Weights of a small GPT-style language model, trained from scratch on English Wikipedia.
Size: 10 layers, 3 heads of 32, vocabulary 8192, 1.94M parameters.
Training: a variant of SOAP for these matrices, 94M tokens.
Each number is 500 + 50 x the weight over its row's rms, rounded and kept within 0 to 999. Layers, rows and columns count from 0. Numbers have three digits each. The size before them is the row's rms in percent of the matrix's.

# layer 5 attention value, 96x96, rms 0.184, rows 18-58, columns 0-95
124:475502511517468516428544469566418610474597531472442517481450500536563483440485570532582549584502460502474457484548544411480462503485546516462458524474436473477534427556528446481530486472465442477490485578472547553487511513458529585585447487560404553495539602477558589435369523499452480409
122:450492517459493450470472551445456475464519479472475536516499585508502569557541541531431452492551544536476484488418605584456435484586487504538535547562505410518422559498424371450456481600437503485412512423484473527383506551501571511591558478525497514531389522555469507560511432515495530513
119:561539586481480571507486454491456578581489494509602469529533454458443474596505406495525465601509499499416540483528526545533499479530470491570519428454542525555459481546611458490429430464539525477500462468528421558468540452491454621434537468413527482512419525588465411561453453534556506487
120:561497451450520490518422589493568489484455533488544491419451495493565468408462443602514470539384473481549458473504583507471514536496464489464561512472447536481529449508527525505521617494601574445549443559432476535466543495563474367519462544407378470542429553456545475465477520507503540482
106:426560481569480513561519585503493529457525476537563538446489474498586455598513533503569529491498481434494507518488472548540504533563466493478474435533454568564470498594427461460520531509487441499442431547414437414456351516445528557553580483553491560576386468403545549487569477492527511518
119:477503580523546474543644538412515485549536524538506510540447440494501562480551529503425492469433628524457435420493457483403500448504464512497520449570481468466571556487475539463505484464540461569513532493487493496536572585487503460477539497508405513491443633499577546443464412389499518427
123:496479482520476522463447424483510570566455576505453494537409547434591485488501473502479563580569594514456501580474561520496566434567520526538534424565574507545455459466490430417409394440624488496552506454517484542585502508454451529544573462526507488521482578476496497591497482515508404494
133:469490438495412482548508548545426564571451325471570546550464546375477415426559533458478528565429578547522487519503496529500440557472404506493527504586383444421455465445480497424587469487459484495493490538471508488517554490560480522524563442488537499525556508521497528547463461484542514501
119:518551450488471497440462541374499439486532573453613558503428497598505583438485482494520559466478511525538532505520431476476448529479540440431408520460523514438478446560492338484543539430534493522480509547448458580520508524556492475429422592501570581466448548470527476418528492516465459504
110:471473549450495478394510549531466483437425604481491599517512553485501567569409507497506551346575512472487520432492573464486450513467450517503494532550528523530514460495542538522556543559402482433626432496512479469527485525583510488603454549488462475441598508452553552529441540448486467484
118:438481541553479533440535486554552521512550556463496546497465478538444513466549461494446514531504542485521674458519552526543464460517420469546559591445521564523591483481487497457479481492460462528556499504427365407504532469450596460582555447575560628563491486491517489439525563470481479540
117:474472478427614452445438442459541530501593463503491471498371452535470533539462541531537434499537440508508570478505490612460466430438494453551552425483617505493468509557477530527583534459433437519546543516559471606494554502500468480446552372518479441561468480439483436557514469531538520473
097:482514486479576544444457479525400520472462475442521524547557472511514481517530511480540440535515496505536490592440503552390487408556396428504410545402565528397554445507469445500578500555557450530501552447474499445506546483458461518573589432484570454536551484464569390501515567467506495423
123:466540426464589526351496470426527534449481587534517413477585524514514481470506457523579457513456487483541518522495507508513376505589566469531543486511642571471466602436468476476454528566466553485472515540519508521578567515534392553474524514541570481383520510504470535462514494453503499512
087:595488419568497509563526427501532547525506548601418512459495437474480495483472450433411482459549558413508478442501478544595511507582462531441541514516522408527518375507378481470602519464497470511486499517550535373527550502512466534555469498471470495476513475454491368467438449516495456495
085:571521482507412394496497440548478474591473506506483512539479483445511601518564457563528495530507565524579487497462539530546420471566577470558513532430443512492594475415467414462551544385475415459438528481499467477510553491450374481434475493554484529531502471466548497423486571615479486470
081:471536448539434482439505508428524514467530524590489504556504377516487633527530491427464567529540462523570506570497536415513551589478510544461544532553532463446402485569482497524577530494578551469594589487491585454501587488483578484542491505498454538564432524597487494542501491512573556553
075:450487524513515492547503586567489459454494533466387574455508553459515489518551549480476558511551471573493450531540507504519439525437516538472532550562439432488549527530479475456590589540511446572570484421451546512530482547448476481443575530439510519437444516473393648538569540475559431613
071:454440493467564560488494445465510459455433528484494437505435479542525421512460483472462450513574544566521487453355522588645478505543517446484518483456427469545515478586524515540440461605501559542502544448433515495536467552466486518536467450486513389538544610418478509513463490606474498560
094:607526570515541550489495470524447502411508487414503545493487486524496450517491534512489509517522553513498517478645445564492482544595498377550529551435530470462574457497482519456464502386529504457466605555503428459556466527542390548518460486367447503478592499483476571485533588543489484494
079:515509557504502526552449515443531498498509443515480533611479458561572410509396515490492551427455503527527490535587482540485441464477598378471500577394503496528516594488407516453540512473473431509462560549496572370492507547498515536572410527472392472483556485404520458530473515469498491513
078:558477467545538496521538593581524546466476497534476481472446520481486536375429501464475476508511561556543568478490566588607488518540504372482497454481566526547476549590539489518462514530553529494601526544455514363488544547379534544484491569516498431503489538453478399494494418539533488441
101:554517523550577474502527501537505434515428535582488599503532541479624455461486582574555616578514518491548499464552503553514421512528530396421532483484498515447599550531502505468526582540480514455565492461504580519443479465505417460456504463520591513429532455508482460560445498522538393420
085:498463440523512444477524533444618510486518512618489436454562428491562430521495588529478499571533563498532509467535499511497481497520522559447535459529545511496441403529442525579403461548435596526596480472473533445541495565561506551537550444429540526564576587555561581443434478501473521443
082:502572467435571502430443433529521495529499503546577379471512523560561580513530493530530446426445420498478560529456537433503475495461481532539470491489494507565466498564475528450577514544492504433406488592627547474560546439521473509545462534466450470432531489443524342461530514424511536425
080:398522538510570509592471497479497541392537479618523591571594484577538407436401478437450528493504543520468488456559502531598475472498468385475478501531616542583533512487460477550503508578542548544566608517492509519482498505450455482498512468426509500439483501582479453499468500482530491536
101:413467498464420504474508520506517461442412501539499525557536514428459413518457421463499494528425448536482473535483429455485506490485483411538527497510498535496515514420487437473551492440547420533558529457423420506448555576529481471490448512392475536517523374388517555487604510615527608481
089:459570550516423485499479399482464432502497547432554599490550409461526529471517525582496377586454487477510436453479464449399502464466535526560421485482408490462557555554493481489505522474435478427453445530527502552418505527519473443502465479426504539496468470514383611484575530425504506556
092:422489464567482486523537519507559525504568517508549530634391549451482606477553431513531616439543387571535438506543470522517497571534509509478520484446554509498507475519586595516539537506566446498513510407436462542474543397500466559470514538502517451515491495426459602562485510539498578459
078:466562534546518570588502550547428418502418538521525509546479568519429487451451528529565570458460498483468504487427493497440503453416488465443534578472508524497518564544498445599482459504490469443446510435550548408452453536481511411512479467460337445532453398497535526573529460581457472453
089:382491439523529602523475606524555493514477543427530478487528503506448464526491491459467453507436463490481565604565533539457460438461495565586543481508535501460570509513465498595507496454443431537509526483628608522560454589491425478515458585512455557593510450462539570525526502510562563540
094:455517513495446535547505460532551534465600571477443548444460419577543470489516477520407549468567578572509441440558522523515500456555544538559493464491506533572441424530465641456557474503560478531441453581587503481545525446555525518555593528490531440468565555518509504515549560388572493498
088:419458579383419519517406540559482603494423541443455387444540522531437540508517412440452507471428465529537535476441521470519534527616496471530497463514499474515485447553456487479495499375466492553438491530409512522550549443551470491489413499420462492505499509402578498518515484536530567505
088:495480549551499573474467460468537575451533482501528572591523452512447581516523589452488596415479441557496463604636540456476546524555508495499511525518514422520475455527575581500558526502493534452549600502483449501443449484487552453456545524438463499527562542516363407549487589486505511527
095:492547523462507393422488474498503522447623496564547491502490513493604508420438512454479516559504448469517403471456515445469652480413458515432443520486507513510452510447586554507575543494531445494483463447430437493514441470580577468503509474526540547535519477554443464360433535512522505443
081:516457501531507472420576455515464453509607466541627487472460542517515462439548551522567548477488459503412485476428395528538418532438457476495493601542456554421478523534496576429543583453527539464548539384438514469508450474450549426466483485530441528513508489530540581587485546539469583500
079:439599472501472581559524572543510478547542487488574526560502520497624515528436525496590494576538523504477402479553474544540496481525397488527435564503457509520440623493469659468550502506427446525442498416530500473515513474573455459460513447495516568556447474554424480463479491457426478495
094:597452547432450474523534553521463562439451503517389459431500627561484447557489457536505522515529452433493543509534514417495444475521473491490501415459512533566524499495560560576413403518586473423488527538451564483509438486571479529477563475484483555453472531453579436545537451447582399498
082:506473438533559591514512553523507478462488516405428481454504532439468508532517470515516367450460528499577532499557583563563454467496487470404460546554463481541523519528482383525395491537541459510520458488485506518540376407536463539494466531527520500460522569491588453553513632582477500586
093:493530429593536506586476609466585436496533439442489487605468499561498559510489582563544523474515476507518527634552554494464476477468592589522553492540556533466549415528512573556447525562520537548527525551528481530473460599496493546515463549603441546454520491542483467572420481446457533506
099:530483508464550471382550491444526614573615532547559497568468530503514498459522577490606536531464502507498565592463488470425526455486462563444557527522508556510460548378551423546564509463493517441432533485445530475511483417518514454531423546464513472514547456568475388528515459552490568446
# layer 5 attention output (transposed), 96x96, rms 0.176, rows 18-57, columns 0-95
122:514471519479564484482425424477558513507478580592533446552511522575580560463473508576525506464581458516548476565491412510439446504492492495473613480468621493582553462527458534529473492521505433527467437519556460536472526423461456559396351424503484499442494552552552472468483549548518461449
122:532573458556461440558521535524456430446522490546520466434503461522596541460510547586508500490532451544496482442490595502500444552541512466541434534424581525539500487475514500536489446500605562384415573532477523434509454515510580587457584509566420512582540596484507533568559534592507483477
113:568515588523379538510455541573482566621567566494587596501515463468432506504452496526596483509465497388462510435513516423560516529546541522575464473495548523489541462595546516575519499569478521437491485467453411483422432515564495570512482505448477575552556469498489457536448427490529528511
121:452525444456544494405520423522555495505509587486457502416454427518481488436507544497504474532482510608494575472409429540537479502558442501598566455531500572471523505516471525411488564592502573460514562476523507500499587562454528445580461594473600523515512408597490459589508490485566508503
112:436535486527528473605452527664514505451516479489529449417519471582545559558451473505436407555485543420528529547473439559532485512544430328488430503515449562525563563540547494557426569464512503501478524497493518444522482460514464516536430539505487485509482538551595477453534583545535506525
122:470459494494527522642495464432558461510507484568440605462523493566411462449470526448474444506499535625563535511477505498576589419460422427514524522527551487500515468493473421476422393525556493482498460555524449529485492507509484556408534459513524565492455504512505449519658496498452418474
118:502440495488491518542474480541486552538545526495435574470498428413501517416435558483487578591572495409551435570565510434424443580523526492535516532436562583484497409487497503588413425557545462533500524466486447440571446505539531497510492535507510611491571497446414487501478496518510377540
127:481662497536495610391500544442484462393526445509523483548456546417472556428474532495442467471391517550511505472514561443512468493464432486483463464442509431554523457521517470532438513560519395471478541599530573508474489495528475563492433501462497551518527460498545417526407567480561464551
116:470469468525472463531512444443475447548496520494557575487526448505451603440570466493427478619544488485507638534487451481484465524422476448449525364525523549533574438442493565462538437429501468521574461492507484523566496460378456513483576539485474507488442606584553547534484463517536503537
108:568461494430557508470519554445472435474402533602456489506524572491612443500543503552490548398587488541417475419530456511515415549432498526542504450540475492531490453449433526474503436488538513541580430441506553446556498532492537636555544525474551491400492507483580518562459532474557467534
121:495461590447477505434567540573497508447498451405490458442541501430523517501560516531480536465476545363442580424518508534455470522517388510569573472490550514477463526492459481485440483461470554470545466584524424396475574518494527479451538513500515517432424586507608417413524556431455501507
121:581464519470526536425476478432454441520454475523452511414497436486452508487469562496575504476525478451493467406420465514457510556436573549501503503459532587442512476497573355597433631482473542456563517566441493529494576518481454498415551458434461455485503495463497566497567535590504568489
097:572492549556530483475505574462620434488470573468449485446480478530484558428550546490602532456479574455551473551549526547487482477465554492423509479467504552472547362487515453489518529543478541471579474505500539403509507457570436489530532516481439467490592589474622437420397564510462511482
122:512484564594457513495456510579498588541435449593512446508479471476429458464555558533537590632440483493498496532494587539459489492497581470463543475561472531497480504427539476416441426410423528489468543473524474409506536457424463597442592502541514444505521489484453578496397486469515520534
093:474527525410507522482487518545503471477538453490502420458454519498456566521496568646449529587466528586488493510438474508465441469581475479457432524463577487505443489557597478489434575371393512463551564574500521628531419482509490513448493484519543444441494576518460523506487508601488528487
085:501486509440580467488559522503472505452419505611497537538453513438460444601466503507372544420434514518444495564474552405564576546558440528501453509518506499513476518533514518451443524436441428422539587525535429529466533548500434549512405508559486491450522364440517543497542549432514494481
079:490415508506458472468515508550584522529528578513508452561579493505529446538542511622508536489532496445526500418451557480558512389511497439575471538533522515593512495454562582463484551500416495415498435508474534428394421452565378537498484568463530521478434446509529517587484437485472491417
077:531537460469492484506469489516425598457578577532572435476495519478478453550509494542579421513435519449537462505557596587501492468539525429528441435605577603491560456472569486557462450498522568510438545500495518462406534531475528573512497366477493465457527528555454513398491515419504512445
080:519543452460428567470504537630462466533591522458541533581545555446497478518640420491451495520444492526444560583570555433502446516395513496526534421493502463488537496531472474540507547465463519513553466555490429448510536571540505443377483515528567495504479561470455428366483476512513493519
093:558452582443521504548513459475499480531530513457494573467485484442507481506468413437543458394503556611539482523423563460479560481501444503458481529533490466553494423573486503362527528436540490547542455455526489506594461562515565498473516539494448370497567432534471484333530487526522494549
083:577463496546421492444520494457585507592471483391486570497481418474392530544529357523534447584455609507440642446520415510498542509482502500491523469479528567492506557597556479531493475463426539527498547492519441507453502530534529535451544504519422419497507394464518474490506510511481487481
092:515545459367512575497500488432517524550563478587488536562560543478544565551488426507542511467505494523426497523470375502510471448508499513484465519631466502522402449486558533483482446457443449597574521467432564507512526517490577504535419472477484529509581478431444481544444425607430527554
096:372488550517544475544507590476509468493518450437537538522585478511530477581476525535474451472389469417471557473503491554534568487531457473394416536666506526519535468497502483549509413461545445482525604488455549541456535553535630476466494500526525535520448501506495481472590501539481491591
083:502481542536513493562561538491448392529596536448542432507561524545493554566501502446508452524504424488492467424512523401499425480470462497513473571477510385518466468541555477511479608589545392475456499536459412571496471501446489426353504473491511545565422490558416533540455508487473470522
085:550573490509364567534519492498526519533472468542446509482505555541424560475443528520445566502561566514477470480416560548516560472445577508531491516443474560368458578498582428501546426513444415545517478540535484493545368568544498442491581519444530552513425494469509492518543396527525528511
087:536510504566460503387575523531502552599595503420518486486505474468553488466630490584528452460509483531524505559500483528488462500575656534530526538571498557543461454586558553512553532542509527442513446552479560507474545492536646499411529502514480434593483458516517521529506458540463492560
101:630388526510469520471537531449485475530499591503458568540528461516415526467490512439459551490422514514620438486488484443533455514618557471502486455489585482567458455458460571420517450504498558501472521573487477450382590517477570536519474432549427507548530534484593539583507490502503471469
084:465456506517616431410505542481534479480428564506454439450493550465507460583473515459562533520470558467535393547535589540503548493497537574483515508443466484485558513377531532451581358493528430590517460510533449453534503456558525586504581428479537537433487461510562494451510578472520469473
101:484509436422486497491500533504497568490510529542458500530491479517511411474504547482456442576436550421481573465469585491572472441599468414561590434566542602531448516503425501463478560540480522500590576498494451412466606490479474453505481528399568533510530549412504526403589481485530520464
079:465450469444433514472514478454559540479438403464509466566477444421517517498484530571561477544476513515556540578539442454483575577492463469561443430502424544540527503473526468504448448408545544599527499523520519472527628481458519503561476522603591618392478509513560484445438465505523485571
083:616489427518419418531477475424520449449468439537448519445486558586453525526520501541548460493543536514525438468458499496516457542497462504555445533413484526555552586504523350415498583568497517498490426458586485444377510471505622479539497452566432545468508518519522447463478477517480507460
091:447556563461550456483452514489486521510503478431505518450451491520557576516466426456541502563469468457455466483416504555522455445443566516434605440437525557397499462576544460406511472566432433472477554533556489535540427387496482572522490532370495458495501507471533503406468607458468529527
088:511517518464464469528498466477512478479542400562500561542504514501469496511519390440370525459517444467560436533475521413469569493463433411543566559481606497414496528416497408435417490468496516510437425527481515515525502522463544519562525472450448369532561505396513457490505410495453534447
091:550451451524490437374459505630512473465541487426418445526543409503540472478442415527514468389518540473480544449408481448453473458555506455463473453522486506531445505424518489450525477445519460457512513448460455444402384531409427554554515518422470442507513480549458561470525511521538531434
099:438560514560422576549556492475518415501440580481451479499523456517528538520561578467478553494510429508484523474520521541525422486576450465491590462613459497493428555464479471472548497497530606469541584507565430561546473521528436504506554471373616484543507498523538533566519482445420404532
085:453389514528486515489519515461459566466414474489473502631454519450502475465439529442541436559512639525578558499491566476463440508537467481494468456527536521586515450493484450602476454547626463495517502555495489446512516528619397517422450529461521501528468447502419528462450465481498424561
085:433455426586519462463579522536506441441406542505474547523463467498461537436606592544555480476450544527510535449485443571389555512414510517474582474511515632465472400454490460569536553514512530420544502572492541560476529492447506464458578472524522489469493455531557509436475526460403476459
099:521556472464567506515434424394573510479575493496520563567461438503537468513507526443498554547459405464570549531503404541526519516401502504425442509551429484390494540507465475504447534537461532417555446466549535479465526556474506515596520590502488388598443499532491501482567450475537596532
086:582505531461491486499496458476493565496484431491509518459487485558589430427481500568514579477579411543423474547575552472502534493494552586576538455603582399511551525406477458461485468541470464509488555437476500445493514547442489444436477475568482474449546532544337553470509441426502458499
091:500526436513495487534564502530521486537442416491584467466558518505528440527511467486616373531480523500437559390516488471561476504540439547531499508388423523548394583582542429564487558517474431516492521409524513423526507482446462476529473494463417556491450502563562583577563465475509538506
# layer 5 attention query, 96x96, rms 0.253, rows 32-63, columns 0-95
052:454461430522464515541516522439482515367506505493574534496522450526473542591558492482528397431485475416462566493478550509480548517404449452448603470541526512526544536597451387518477483569509528449489475477553451430472552454488461463519480431485554434500551503536552397393496447461501573565
067:404387535422497547488522525536598495416442586545447466425550478440489459508466590460523562525442522578485548497537431524506510459449533612507570452432437479480499569492519551417459486489466554528518450565446455511508528442502546486486434496506517615457532513532497426595497519531537516407
066:527551501419524534432508516524431518417560438410525451418507444510552549418529522475499513610424469453487526616509528517577549585543550514511526535433564527523531437499588456586553533454482502420537501512494475537582460471424481569490549484511501464479495407534492570431503397524464478434
058:555528513529417558551546529508480551539524502541430445532547556507551544399482542532515506504566547512519477463470498596492533466493455450509581579449506399586473450533507464557441421546474445487503513535436517396478516459526569438409502487505528574416549532361431437505466487599443494504
055:527532521469421575423553585593527435496497470419431474459569522381566531541482486425489485538525577439433475551410527539505462469516521471481514476483454553452510473488548489434467508536482500529592472488533424449562511534471369521558453476461521447556451485463539502405450596424500424493
062:586369439473589502522626536423537522550528510494466520450449434516491502481476482444470535427479457479578500464512534470513522486539446530419504454489378483577478481527430570402442429469470579500519520436502511519495493528506429495518607463517512427518459510531523537524544550427551384441
072:563468428461453428468501483423518488432393543486437429423465533592582477551588540537489434494555574574479528570542453556518497478446481547508527393562540473470546568463456557462506527488486520563523517523475456521439511471475523454544476384444528535446566510568511425469546411471427492449
063:458418589593516500560494530479509532546536552479492502415541534517483554562483495356579490549448552473528419442595550478491493529588495534532455508458541505534560433485524473482580469557602441509460561489469429457513575458541481548483439438632430447589537458496470514499484535453486497487
054:480459462494487482530428598449485493453446552542498514545523557486517564552503445489560522542495443527449555468500407484447522520479503485413578413466469492505543573440487564481505344490566480531538543511584522517462486411426478626521494543471450469466500495494408461567485637509562559531
057:471499457534498493525446347439426519562554535453485444516542466505498532504457448481512500507435400466545525581465523545548460555578514474483514600511466555515518446529391538524585517534457537527444449418525489521494457483437602553579465490424475392466559468468509460577496463507615533499
052:547506502528467462522450427458532561511638480479584553554460440522526534459504548529428502689456464409516453499530510473517467437538586536463442459506536572532531458470507458504440459492530523471494490526473499518516463403504517510510478487488481529556547506628523524413513418514636448473
056:468552589534482592531465497507479483456491488468528536541497511511486510427486525514427554527488479477493501521481402678564517502418528489503386509602533545482493569486581472623451541428457469498534479607485542619589464500529529490460523514560531471521452526503507388473499562503526505460
072:500603469493483566480543431491497486457538477504547453589524533445603532457566463474484452468499457491495553575398584524480546473500437495523529624625516505515529521577505480486488488551581410561521500487565536600528537480533610443522487522451513488516456419419509454431506479502449426568
058:440605472530547472500505498622449435462469520487496439452506505520553403560582514590473501520537443466398420509445505504553506454604488525508547626547477550480473474511468517580469439514450559463443574516477497530410444567525493550506511481475412511559551567503520536488600503452461575502
061:507465553570406445470495502385488584522480536580430464526512563508579403464486513434536494477535494549482574625463525475445532502554518541544507528492503435433597499438474526463601426519482505503448504520509538540529595584444472557543410433482494426522513474495482466481488418476544498604
054:508496536442534584469518487536458473462556355492518503574495516467428580439477465586574535489483556472501487466435553439467414539507480489551384455466530481455552363490513393510435456475513511479498523545480542485466469523561389489511538577541441518534489542475418466472543489560608514536
064:508386653525520506503548495450578465509457511529587522525608525510548510512528517515554501477526498520540550453468501381459490405575492534464560478519427429524496463486548494402514517472459464501502471502527450500520455457553487591515382577590409505536471497463514548618569538522492490469
071:519432621574536494487485486517455428551421503477436456481540496482470499459414468457520526545460512521492548456414566455464459544506473476480503481458592502522498511487495443561475517528509430511525554595502397539429488518524532475376572549537445478582404525523567484400573613481584462534
068:533618430447516471523506466542487509463571487593483511450428475520607523476520455507475479485508419408443481592476486482475505505512484548476572491413495550280490487577478505536417503536505510495457465407520510577496470479474563504537494424513504483550524564450460497460504400549548485498
056:549499515524551537565429534524516506499560478471473510484516539405480544406419523579499569545456427527548462512548470561551489564525557540578484490461468540500482449491596424470506540540534560503412545583629448527485539563565572552483549499554488493511360449563482578568485501494544430501
057:594474556575506519454488441496534500465498458604497523501451499578434550490425501474546494452490466481477516364441569530432476485571549602505542478485379440526531511516529519462570501518425515559469431488582458487415518528560473593532461427532448437501522501520555580485421548429565480476
059:484422570470590478516480542490425530490499472483574445410451475473500502598516443426504467557556457490492468422557496431540449551510513505435393511496518570500496477451443445546438452499561478467429580570479490368560493501537460550595428482435519580589489518496481427482461570487500568516
056:500543475478495490486496421553505603455603509489597435494533518495516387526543416577473476488487534468433534456453555486558565427428497470481546458552514569526347539453550479498481453483460472515500477464454405505445507561544446521488462538506429443482482510453527546485509400518569366534
067:481404558481491512500457554522573562415526544525508483511434516528539479559472526431527475499541558519489524376487517549458500537472477550410536477514397386481542488507436520363488469422539524497470597601483497499423532602504455508472418486570518552542484427528526453513530573457573545475
055:515463566486509536414467451459524459498492591508478474503515491447571468526539514528471518512448474482490599447615459496512419507468557450489447465506529413448459455494414528488498374393491498461468503566536475383557514458529493562563439592380552521484489507458627517579448515495465498493
065:486556471516555518580500558539525452465561427583533477488494511500487465474531545472528447523394511496520508546484662505462598461523484496544397583523469532458511471390523395445476582541635489537450426480475480520450616503514470503512523469551509523491533564490460483401525506489569472479
070:526561488487467567450526462557500531462461510530513472466517539510599446499536496543477464478575432571455542480565439603433436490503489435539641505632495469561535564530483539578475539455439410462511406498483497479561493504491538469412456516444572448485413498522439462453540485554429438542
052:562475476498456504535494477540510559550562455350493463513499474543425452412553503501401505564462519382531488524459552464411550553545463446541492466499405504530526494493500581473439576443465546409498474437559555432563474495428502468604553522505517531500523540412496520467465415468537444559
063:486517451476487477534468507518484573435377493503480453511370510475473532459554596475537521556490624524541453436502480504461599521505550586390470469406418492425548418407494523573508483558566494536525552476549447474562484473557456561542559518449472506496509497588479485461545563472551501470
059:567407527495516544485475551461477504490462584538398516530574442541572432522393545475578537525634474475487465519534537445463505605464597510496486513530530451540470472487476454487504534553585425537510454505539483488614466498591471541440430548518517515531448455453541512508447435592519420457
056:515601439524544602509540506531478564504574480518559476401544534553470493519515523566541514566455497410583417529510513527410570494497518440534433605550451569423543509479494522467413476398487422525549496449525586508536535433536378453498513499457545511503502549452480480495411513435519538511
062:598473517438587518521489491475529524550551504381506477509497506445546524528551428474619476523444463424562520464564515527582462587547584553460461464381505561613503492562563515488523615549519452446505550512522470553556565423509476531468456511529422598523499451495508499484531516431501508495
# layer 5 attention key, 96x96, rms 0.227, rows 32-63, columns 0-95
062:557470493506420490537478519514477522457500445456526545498450446512482547543523426484580425436490456455493550427579554434397545496462415509441526423512527576463559500446498406540500458479595520465450488484548497414428568573495471575467505414561472525477609466570555438439526553421507557497
077:570467532405553544375584546508517529522547519465513465429475559499468532522464509593459533560440491505519430583474416537446455479575566562498505566383606451484467506517504637482532434551480549471491446560478494480410597466507483459470458452481510525467460506499503454571473446492517474455
077:446487538541525607413544460501563469385464487429484455433544506508484461451470537527491490490522414440469465577412473593530535472467467498437460584535510544592523525516605494497488506458484546464492521586539527595591471556494444582532499432499468472449496515463583576475538475510601485582
068:520529484546462519489539470505526542493474398496442499532516519561553569452566467525513551524565524513459489385553454543432477544503560562508550485513418448515503417516536508581530467460543505464491491513470532409584527444594557472465555514592494569446500478363489411436548429544455383443
062:442482508415421564515515484493471589491531554527471512594561580469511535432449481431530457443477555400540484505511536506389463482551426515486490530498435507524498551504601522452525433527503474553576510544558392478473470549425457445518401439434475406493482472443452497375472541454498477531
069:567507464503571429500614460494466466558517455494486498537461469514445527537500485362475424499464435432500507482506501466581562408523477577559532427530433413511510571494515538435521539443487601521532446423536453566533551612467435500465503489543490448494466463481459503599566502399433499506
073:493491482518447502471499460444460507474446491469454469404535434513518476438513558564532442453488553484566535487566495478518508459534546515616477499614633479517590484450530531420476453550582479511419534554411484553431523486451485506367463396452473501452591480549519484568435497541523451471
071:507562527449566560669452553465476574483525530410569457431569547550517545527455505403582469529563526479468457503540552497522516439542417468507429612463564429502501490486544511514530472551600384521463559453529478486541532476469451528457432507565488432480516481526464513505523475423499448495
065:465487415471478482580541551428450527462477518585510561449523576531535497562505550472499558536513482510416572525482457570492546517390477470454538513494509396496474535486470491540495441430531586524577577500442510534467574457446459578546631526540593523385514520525474584542432479456487561502
064:516492462550462408419512542422537539499476528508421453521544443445484373572527541452522458454488352444455485508431419507516543597482482429426439539545489554549537411576490522492548413483446465477463506490462545432477522443469527573492495484490533448518412440472537546518585562496516502541
057:519405421485482580436489553479543479498484511477544512524523479428550534532462524443545480622502600526476467454498510490643522464450512445449525505573542531576457416539421410505486486471410554438373545549536495534461433527478465540489508485508532525587455497453537527521541450477609437507
069:465457507501464562485536471507525467515566517519510422549493509494549536481473430495415453503507456531444575472480484613528510543435544545415431532511611482473502530459443506611516437509461477539496582613497487621446537505481481482510555505465518533599375514508507407423505621481537452469
075:465499468461451462554518528501469450472502437540500465533518514405588489504587501510503439448524543513474488512485604608485530575393448529477478498621427519558559562463537499451451489421551518497538438498495531485496603483537594521483534512507485513581515467459539444375620543466507435578
069:496516483485429489503496520501473472452600599519428454505564470538530398565577508462461471434405557464455444474501545501519472510602492590508574533540526557534518540461522523591477486598471530426509565505448506483453435509459486564601540462458417593605566470487521530520603461486499499472
074:508575558475458406501496531436542570487450486452410415489479473464580530510450614479448545459471547491573561547563538510465491564588476512508449512539452470531448474464480485465475393436465455434516470517513486504488609523603427504412451512585519404464535511493491492432479493548474395550
067:490477477492464500473480548554566475516519441463504542538431476496434442421419491525517557464519564535417546450384500436499405517468453459516410442484485479460474465433553431534478578410428523521537472570480571487521501453529398495568497597494529571473518588461457442521562421563586528548
072:505436562387572442613531526414582539536513415456531535542465528619517563528531533554446493459485523492538479527479469451469519436540429597455535490462428464490440436539512463373461486450521478560524440528486520494427504509496466452570465577504516518445489578510510569576557477485489415536
085:492478617518557484487472509463464608503451452428391456566428463502492506466462524470549453616462594507517568510371597449482477515525482524458559524441527522474522516614516429517459579553475467562540558529485415499433555505493513485444512552491529559526430504537480489470531548436554546562
083:503594398513465483553495481542443513478548460618445511500440482515596488485591472508555467471544531505493431575587521568534562499520445452504521420415451600498511473486542531492421512540396577471574463485508601579539432543529500492510526463541490518565561571464495485443563457585472498528
066:487474526514549543453531541585487566563514525484594530543455498455514568474482576464505462525486483525471451519395485553501480466551571543538513552442444452433455486532552511521397493501551562407535532585550518559498434468447546539486477489593531518549408466523366619515504524420564562561
061:518552510521539493515495544397563553458495508558547505540523489556414537494406440510546449460556579504484501484559584493431479491548501566606567512444487390479443488546604532501513522411461518448452424543564534546512438529476417510533539364557514492523464442565536553504493518455555525421
069:469518520403489515588405423451496530468554494437595463529484527551564514592467493503475460564528478474532457456498481498582434475475450449450517519528579453483479509539519439425457459592462434485462562464465583384553479535445569414564472512491593551499527484602431542458514506508480577542
070:578495486529430511490497479524556542539531446540611499452506546548459413516533478547465526558532447509480461485443620523541512491472514562523507445489495585559501537447541463476561495551421484539446451487430399437350395525514520622501454508535408457605522532518508532498474425503500465499
070:486585440417529489534496601485547652464541426475530515526428500575501482563436504521451512542480501527501557475507517442564490457557391499543515574511473365477516522515441531529468514493549507469529494585558457497413572564510528453453431444522590575480483564510522422464474444554557515529
069:483425573500524560401447451434448496551553534436558447548476429463523488502509472524423516487506489459609544494436475571512384513457520485521543429477406345526504431456431572466525449482510483559428498538445506407498522482523512566538465517494572491477477513482548541563420576476522435495
071:494576483587551518496520526534512469450537492576506454562509566457508478483506548480543459537403512614523440428587623529428499419493468464626459485462559556528478501389530420515556489584568527495489410517461537461480559521531470504585446583507493517525498525530488537392544524485545497485
074:520534507457438570493465528568463492392546463501464498435507517502524503489596525500505547421539468473540536403454446570394391611521550562512608473561499505622532484548471507514473464404507460520502443541423519512545484530466559507449576439485456477564499590538433424467480505531482461529
067:544451447548471530465546427662516404465422510547519414567582495453533429447498469527493426522435479393493550503491484475494513501517441433460513477515489431553437535486494594453581506475562582491439452471478531494500457511406464469634500519541448505511474530412565490498539507550517463532
074:557528418482489559530516417498544558421411582488469478497385552523431468446438581476519485447506609619529468455531447489486607473427481511404569513475483394519523437506539510549465496537488488536527514469537475442462501448493554396515526533568449517461563562570496559522504456465547493516
070:455463562496539495490412467463548481580476460518453491566519444573559474460325464499499493525561465488506430543460542508422497546450551530505445458485487479533482514507505505565510410523670477553513426488446482522548523507583450478469467490496537504561463472506476513564380517548546376553
069:477534501476379618470452470500470513503563506519542487529545429396466475470553509474571591496478481519580446482501514471481584431422527545495480529507540477465540377473477484489464498403439405492517380441503488501586542514500441463536527609529483565442445475440448445483489526562420509504
068:464476440477579530533467471535507553484495440345592452512530509509498501476512375493586465510543450492477487486499454479575484423481441490440557551482514532628522473639612548503464496487479544488491497428528576543491538398416586483524441499491467513503486399505519558501485509456504520542